From a checkpoint of a small transformer trained on Wikipedia: RMSNorm before each block, untied embeddings.
Each number is 128 + 24 x the weight over its row's rms, rounded and kept within 0 to 255. Layers, rows and columns count from 0. Numbers have three digits each. The size before them is the row's rms in percent of the matrix's.

# layer 12 MLP up, 1216x448, rms 0.142, rows 514-551, columns 392-447
102:112124121136067128151146127080146138114165132084132123113115140148130136096117153150118142134087126142129109125108135128097122120155140131117072104110135143125099132164
109:100134154134143141137140125119108103132175104141126135083145141146136119174108159135125148124159139172125099135174148157156146151141107128146144112150147087142135094106
099:115117103147139134170130122073107127190129143128124133146134139168118136112156171142126140119182106124122103113144095120137159101143137099121105125108095153126181140124
106:116104152146110125144125117152123124162117170113120139129107152131131172128130142153122106133112111146103112122114115132165163171126113138155134107095120139111150131170
107:144105165137099114156154165074128140130133118112083142065071088115124142108101123141138099118105137148131123147128161099141112146116123133200142076139145114106139130148
097:164139117167148134116126112112136087113140151127166146134162145112148125132160109135106135141098130118157123128120116137150150086176111108092140159144133112126144147112
094:118107145104175084115104130118140126137114126170165073073108145136114122126114132102134153096189151130158129102117115135155143144100126153076153178095134126117120115132
089:133122089112151176127126096127129125127150137083144088183056126140097136141167095156088144116147136148128124122123165142098139078129102144075121114116149126105092162159
104:115147166078123160105139112115116117090094127128159132099176178136139164127158082125132144119116109139124129170124120074119100109141131140132124149117100114123121134130
114:138121156126137148165134171112169093119148130123149120134080143093151141167145174122129130136146143113112153088085150142101132179110099113142158158115113144141075080138
104:129153116152146133122177123133058077099156127164110151101123140122131053084093099110151166141102122077127166161126089149145127123094127112133107136166171166134119117170
094:127118131135108116171133137191126170081124117125144099084117140139150117120128131143143090145150154094105147145115185118123109122099105129114123153124146170156121106151
108:154118120149120160145113157150100156134159113109109147117139076115092096143116120126204156157134147108112131163146048143157141108159137114123128158107108125122183154196
095:144163107085107121123110142094115134112115106100173178147084152088154077129154148089106103178129127173121127134108149127148119083163164127132135139070166136127065121123
089:117138118140107134090093137109148141104149131103107097143157114114124132128103106139136141184145128138160130121188062127162113157107108166125118105156091134109102136154
115:137106166113144140121133126128102137137100113093141091135118169124109118130160126123101108159163123148118092148107130126122114117162120151088115154126099136143145100129
097:117110105112084123145170130102150118167120102130148148101147166117135157114144107103126154095051109138106191162181119149112139114178092161169176156122168101116124129159
089:172150098122132107116121131126123116154122147137157165131110115134130077139106135112156146142084117132129120107119169143163118144162113128096091135124120116084143115120
106:116114127133136128174105127144110116106132138157140129120106133148144156135099104144156099100092110127121096115137129089112129138121142119148118111122113088120112146126
105:142144112103156157072137135116099084147116165158150154094131131121154192153186187140170151151111136130125133103096096134150146098118119117088061101120128125180121124129
086:096125122178137150142107121084103133171115096107120185098132122144096134156155120150141125112157105125130138139104109159120150127129198111133106121112141155129123163118
107:084125129107123152104102131107116125100136109139138167125180197145108148186130117123154125139131134156108140148113122131156126104127152148144170139143096104135105169112
102:093147146128160126085126131074146128118118109116117157096105140159132158151144110104144108131124136125108151161113137154099115110122127106174126088143104114133151117135
086:144119084137142127120125111110132106084128161130137125137115136098121157078097110114133113136140142087177131140127120124139141097123169132116107117145134127145103119110
100:135129107106160107143107156128112130123115176099116122124113156086071121120130157129139124137098159116114135121146132112142092129130115082153146079178154178126161113133
099:165104121110160087088162111152122194157115128111163129093089124149083100156134097148141103121181184133106161147151125123113145135146118112152118125186141107122161133138
104:134126127120186131111096110159105170130119136141104133122151157115081152135134103099133062139124107121121112124096158168091134103116095107072130109103105099143142127098
102:136104069103120150138123119114108140140106108161119116144120133109112106164100141132136108158154129136150111103138132101138167118126129153132098125111116115116090163147
096:155112133154139175125148124140152134141086127161128092114115152085141136083190110176137119088192131114182144080162133089107127116147149106123172096168126132139118129109
108:166097108132110132087148141124174160142122101149133140127157146092126146117125169119147159128083117190116092119126121115112162111137130109122137116124092163136144064108
101:124170115125139115129160082136143129132164111131130117138135155097133145134118089130117118127065128174153102142107121127089125137152097120138118118134150116133130104167
113:159066126099154131100143167125089111169140099117129132128135087162133161161118146147145096101119153089138112128132127147145162130133147129090091168108129164098134139137
096:099074129177118144141138107128128121067114095112113121067142118116189131135097148136117099150099122141088107113114158115114155151141114130113144138086106141152131168147
100:087143109120140164098137101072123093116134126145132080112117117113145156189131128124127151114131095127130157135095127096076147106169150093138117138111136113114145112103
091:111118139105103071117162135107152094129102150138134101115083127124086081133151119133110114122177134152143153179121155156088117163162113152128177132108114117116144123176
109:089153124139140151112140136175130150110104095151127143144104157171146135135090128153120115113080134138131114148127116152126114123141111120090105133160132128163100116149
089:140116120141110148127099129110070127113109119090109111104110120101116142126141151150093143106120097179157134103126123142121186147106109112131184160110147110129120184095
085:137114111112090139122146134091098175117137137129133147093140133120121114126126144119125154115100124127134161141193155136124123135153136126125134111127103130130098119118
# layer 12 MLP down (transposed), 1216x448, rms 0.0498, rows 514-551, columns 392-447
103:123119172171114122134139098178124138098145098094137131138078152111110159108108124145086117156112171115152087155136128104116149139123156140135162131118130135125168098112
101:141159192096131095117083138163114163122099087138095102126133087132130123127143132110131135117137144104171132116144131105102150165133138089104119145151138127133153142145
103:204120114105094105148141090149119133151071131133155118112179132162126148148131123120141125120133136109077106119153085115136125135139092125171151130100102126120145134147
106:142148132121151143090136108163159133087121134131150121148142111108132142174139104172127149128114091156102155099067146133090167122127137124166114117152144114164118132159
092:113105115124129110104122126104136126121122138144088135128105142113108133091142110122143128101106107134138141119134106128137160163169114127149126106135177131117123124111
100:119129152110152147143083134098122094174124188094169134117131107113168134138122126115154139166116122164130134110116126137150126163108101127091130125132118123124163153125
100:156156147116124171137081100125146173115117136148120152148124099134120142140129158172160142163120182157148101104146108097101108079069160083119116104120140109142145121116
084:084149142111132133133116099153128108131101118110111176121162162103146109154083148117145133131143075119138146136143136142143117141117130126101130121137129156119170107113
104:113088140119122127103151115121104079133113147172122140124108140122144112148134102145083139118154142139114085102110143138130131159122111131108127137136128141107168123101
114:093150098100135163143117102155112121172081103129115151150133181137173138139172157090138120117121128163109113129170137137164137128142116128126149110125097127140142120131
105:172124169128119153176126138130163173087150141110168126095102139106094168112156174148070142106119151102080091145096147157135134126134129085121159100112141131115094110138
099:091133126087124071129160119121124096111119132159161144165128185115123140121149132124123109167127109144126132108111184144142107095135140110089126089138115136112113125143
103:132151085070087138195177175118126083082136107136148143151146143101095146163118131111119116096128114154118105112159131127137160121116122094098151136123139126150132162097
099:099109109162116152155116098122151070163174101127096099139152143147097122099101142133137118160097155127127136134117100141172126163111082127129152150130101093120107148135
094:128134170097110124131095114117132128095119120143094099150131098114111124128125107138143122141153105125101112137110164081157127126126144086132155158134120102108120137122
111:136139133085127140133135121097127131125160103097081116147109127105134138130097127115163122097115101163147113099134152134125149117113163110138154105059137157136151102148
093:127114134157158085107119105106130111083110080113138101110097106115142144108087140148142107105152111095122095129165098077155159105121111130171104159101162139118157130146
073:150125149157143146145119126115100096116121144124130107128128110128073148127101158100167150147100131161145140121128135102139112149133105165084088119130139147165130137152
105:113123112098071111132131104180141123126134110139115132155130151153134120087085128133142164163155101095067124115132151124136113128129163099115131124118150097123141129115
091:139106134120110140147106123123108114125131138132139155138134153132158120102115109130114137115141120130099150116127147102101134174109159127126158140148159155102125107137
083:075126107097127131104116144131128117124154173137111130088140138112158135116089125106123113108132124149125129117119117112131119130145145107091140148101107133142138118114
106:145186131116125083124132129110109123141169089107105109160129123135133131118131121128128127153150126143172100099115120118099103096148103099138120158128122166102133141159
102:151120119129117143151120125091159135123172129109133121144134078147168119089100166121131149150120165143145105136124109096143132092110102103111135205128142145116146152099
075:133139114127118135134113165125167109096127080129132172135144131117166046126140084059140135166145116121130120113148116179132174122081120112113091100110136126158194113169
096:124106127136131125129155142112100167165117145108136149156126110121128121144138116131116139161173120137107114156121103171132093128151174154080078102147103107111112122136
099:080161164132130132155106120135104117163154126133102139127160139097228106126103128092166119130118103138081139134113101127143148121120188116129125084119124088175116154143
103:119110098144165105123125124110148102097121116083138157139156130153150121148117083077101146130141123141162110136132145118131117182135142060141115104123061100167078087163
102:155139141122152092112141141131137151079139140082103093099135111138165099138172185125130126125138138102092149129140129126121185113129121147117150113148124136121154094143
096:163158153121130131143120101130142089129142155126128131119125170123143202143113159138104139109116133139108142116118130100149119141171106142125123134081142082089101148141
111:131125133163104105076120058152147111138118146139136131141120115091141135133143149110130124113054136141098114112097157111041136151110138155099116111123072157080108106107
103:147172124116181121141126118130068103120160089138123114147120115186141152115125145085070100145152137136120155122112177163098132126121111104158108115126122090154199142158
109:108147131173113165134156152165126128133073178169119159149112138121170138116186137082142114117139129141130100123116091102143123150126115149127125091159140147110125138131
099:129101114104137121098127104134110145139128121159103123121134139150096131108137102144155103097123102139095111134094103105103092084100133110121144145160109132134126143116
100:122126114119116124155135122154161143107126155072120096114144156107153145170145121127108151145129143154122134127148132103173125138137107140142087099124089155159131077120
088:148101154137131130102099153156094127109139129119138115127123109111167099113137098156127136147118145148119146113177117122109115109108117109095111086132116178158079136113
108:122144120129130133071140126117132149119148145151118154145112115148171123141097113141162142143146083168144108127124104134133108168123152106133073123150146164121101164113
081:161109130171140130102160134119097114123098118105135078155133120136141106158119115142126133140120100100130106141118178089119146090111145099119102126129138131144105133164
080:120133151155155147135124147127070147096090154092096111117115155125135141093161140124139109120115075120162118097103141137141141129130166150094115151109133163120099113108
# layer 12 MLP gate, 1216x448, rms 0.131, rows 515-552, columns 392-447
100:128150100110122096097166115160130123135154113125130153137114101119140107148130156186110141100127151164127143161108148152160117086149117146136166097140149104121128107087
101:136176149143126109150154081154171129123133194098082111176116139138154091124120142145112206153161157152145164113166087129130119176067136130141137113136131120143105196140
102:142125118129105102100151106115123115128158139152090129119132132121130137145104072113122131100116122150117144143135131152087126143156138172134148167144126123134148139121
104:137107153129145116128142170082142154106143122142120092113102138154098116125113099153149148116126141125138119181138167103119130148162117136136140076139196155087104134113
097:105111163118137139089098168128140119127087138127086136127132118119097135140151142112149127123093127111102133079159150136125142109160107123135116157168130142117157130108
095:102097109169159144104144133106172140068158127081103152133143177126126097119138133180118127105122103134118089142146135085099150138160144100195172116144127155085149109150
090:166130133110139101118166097104145116157131135144144116077134171142137149116106120113114113091111154128141144100139163165131139114107130123122135106155148123107136102115
103:116131152120117102158129111110121144148135132131090172150100074114112177116117144099152130151137123130123098121114131109130141105122127149160116119143103099130166144137
113:072130142110162154163152119139106151139105131118132158138158168093118129128164170123101119121099130101112139069160140142163119126124132098118155097130112101095146118135
101:119083096155112152140087143159131107123149144123108129142156127121141109165137096107141139091125122131165146139122149125132117123175159096094115101082120148123156139165
098:129117145088146122110076125148154148087162104143119137086122113144093137110115165109091084178104077124168086140134125156140123130120147128115139129174081128129173154130
110:144154122119128110109152124133157149115149133107093157106114197133133155101203094128110117120107194121120138122138148090150110151122139159153134105151158135119129137104
100:116209127128150150116192123059144111131145116119144127107156147144110148129132119159128134095178141112116146125115095151170136147128097161152130158140127134088138146118
097:100119126112160100143131138133108131161132122138159177165096096155144151122136131105120110081151155162076070090160179113171144141097146134120111121093146122118135160117
106:145099113119095156114128113175100155136135149134125102123160140139133112156080112108125141154187149128152141145110111154111143134141111168117129148132154131084163144165
095:122092167168136105122166139174109096111124123144106150112132143143133124106119168131145116097147105122130144111168086103144171134105129124163130118147169117140119111129
086:130121089142120167134115124079124131169137142130136120142116115118148106154124125119114129116104119122091102159113130112145149086082105131122128131121167140116150124071
105:155141194140136131172113090140136167130090093138120119156160147146116140141128115105125129111107088101156111148060114160120119120147138142125157119134133156142070092090
105:142124197141079086153165124149171133154162100125111151157111143115111073137108110145079140108110132144127147124142165115132072150120150072145186117135169162086125152127
078:124120135131138154111121172108135098140146144092104176076136119104166148168119113139135134116141101130127125114082095109146143100112144115113119142089099138123144111124
103:154146108152101164137187131128114099102157116116112168128173092145123147169135136141067143152108092147111096128132142132162139177098173162126159114135130154141139128129
104:166121132107108112142100104110118132136116120107111126116118114100075126139127134149053129126135094138126162159127119149144087139106162107099072120112101110129089118107
088:161144068111119143140092135169149114120147121101142139091117115119124098108113128127108145142136129121104139134149099114090108117143138113120123157110092086134118161159
098:127094139125098137135133142129170101166144076152144105138158134115107141131142103144107148156106178125078104135105105118141136131171127150128143109152098101110080114131
095:107116144114063140109125126145111147114148135115106113144173150184085116122100112116146145101111103156115116159102141141103112106116108139143120153154099151101114115104
106:130115122130148163126143143119130141171056103105149140148072105134126117159130097131086123161121138120104148127132110158115101169105103109183095110142118152095140121133
107:115112165143133114138160108145100127133108110132093138102096154108099128121133069096132139128114092132154106112140183147129157121139119096093125151124122128139129129099
094:070135147119108132115133139132136128127129111086118128123157139172116140123155098113140149104050101114147126160122136171107102117142122115095151169119139073149126132120
108:126161125107093147126146127120098099077118102116120102110109132161126103149111136112157127139114158137113110054150109119112099090098106141141118128130121133135117138126
101:104108118109135110145109120117123128129121151118092148138165134108132102138200109098134085127098108145116154119096062134082104147138110094114145056138149126174144129116
112:135099137165121111112100106149117142127100127145168200146095119157095129148165092169131162145118120117125139134115131162149119143152156098110100091131100094111124135140
101:088111104145142134126133107105164096070136157201141129168098137130127138119121112157110167124076104166149141147144116117120140116121148194118117117100139138159125160132
103:107131109114106129164100167148160146123137138139125119143133090115095147110139160154096106145158145121123092168127139180128097105084143142111095065151119156149122121181
091:113134133128165175121124146109114142140190150153092158126116148128127147109106115148130126169108133114157113123141085073114136095117129123104094154158111090160083139122
106:140133164101127136123114114093110169115081133153138118146100149136122116099080116153136135132089124152114138071103141146162182157122129114120113148150154132141107093151
092:136107134130188092138146124136112134119194142135104159152115113144151118133126164108146059130115155136163149112102131116171105117123136136153076117122094095126117096135
086:116132161123098102112136102106145091119110130100165097093139120125156044137126138102082117163121150090098129112105111137118128127132084124137110164124160116148102092141
105:089135114113123127126133107147126122111180078124098146116149136093139129151184096125143146157121125136122136144096130191109113143091138127099119127134109176156110093132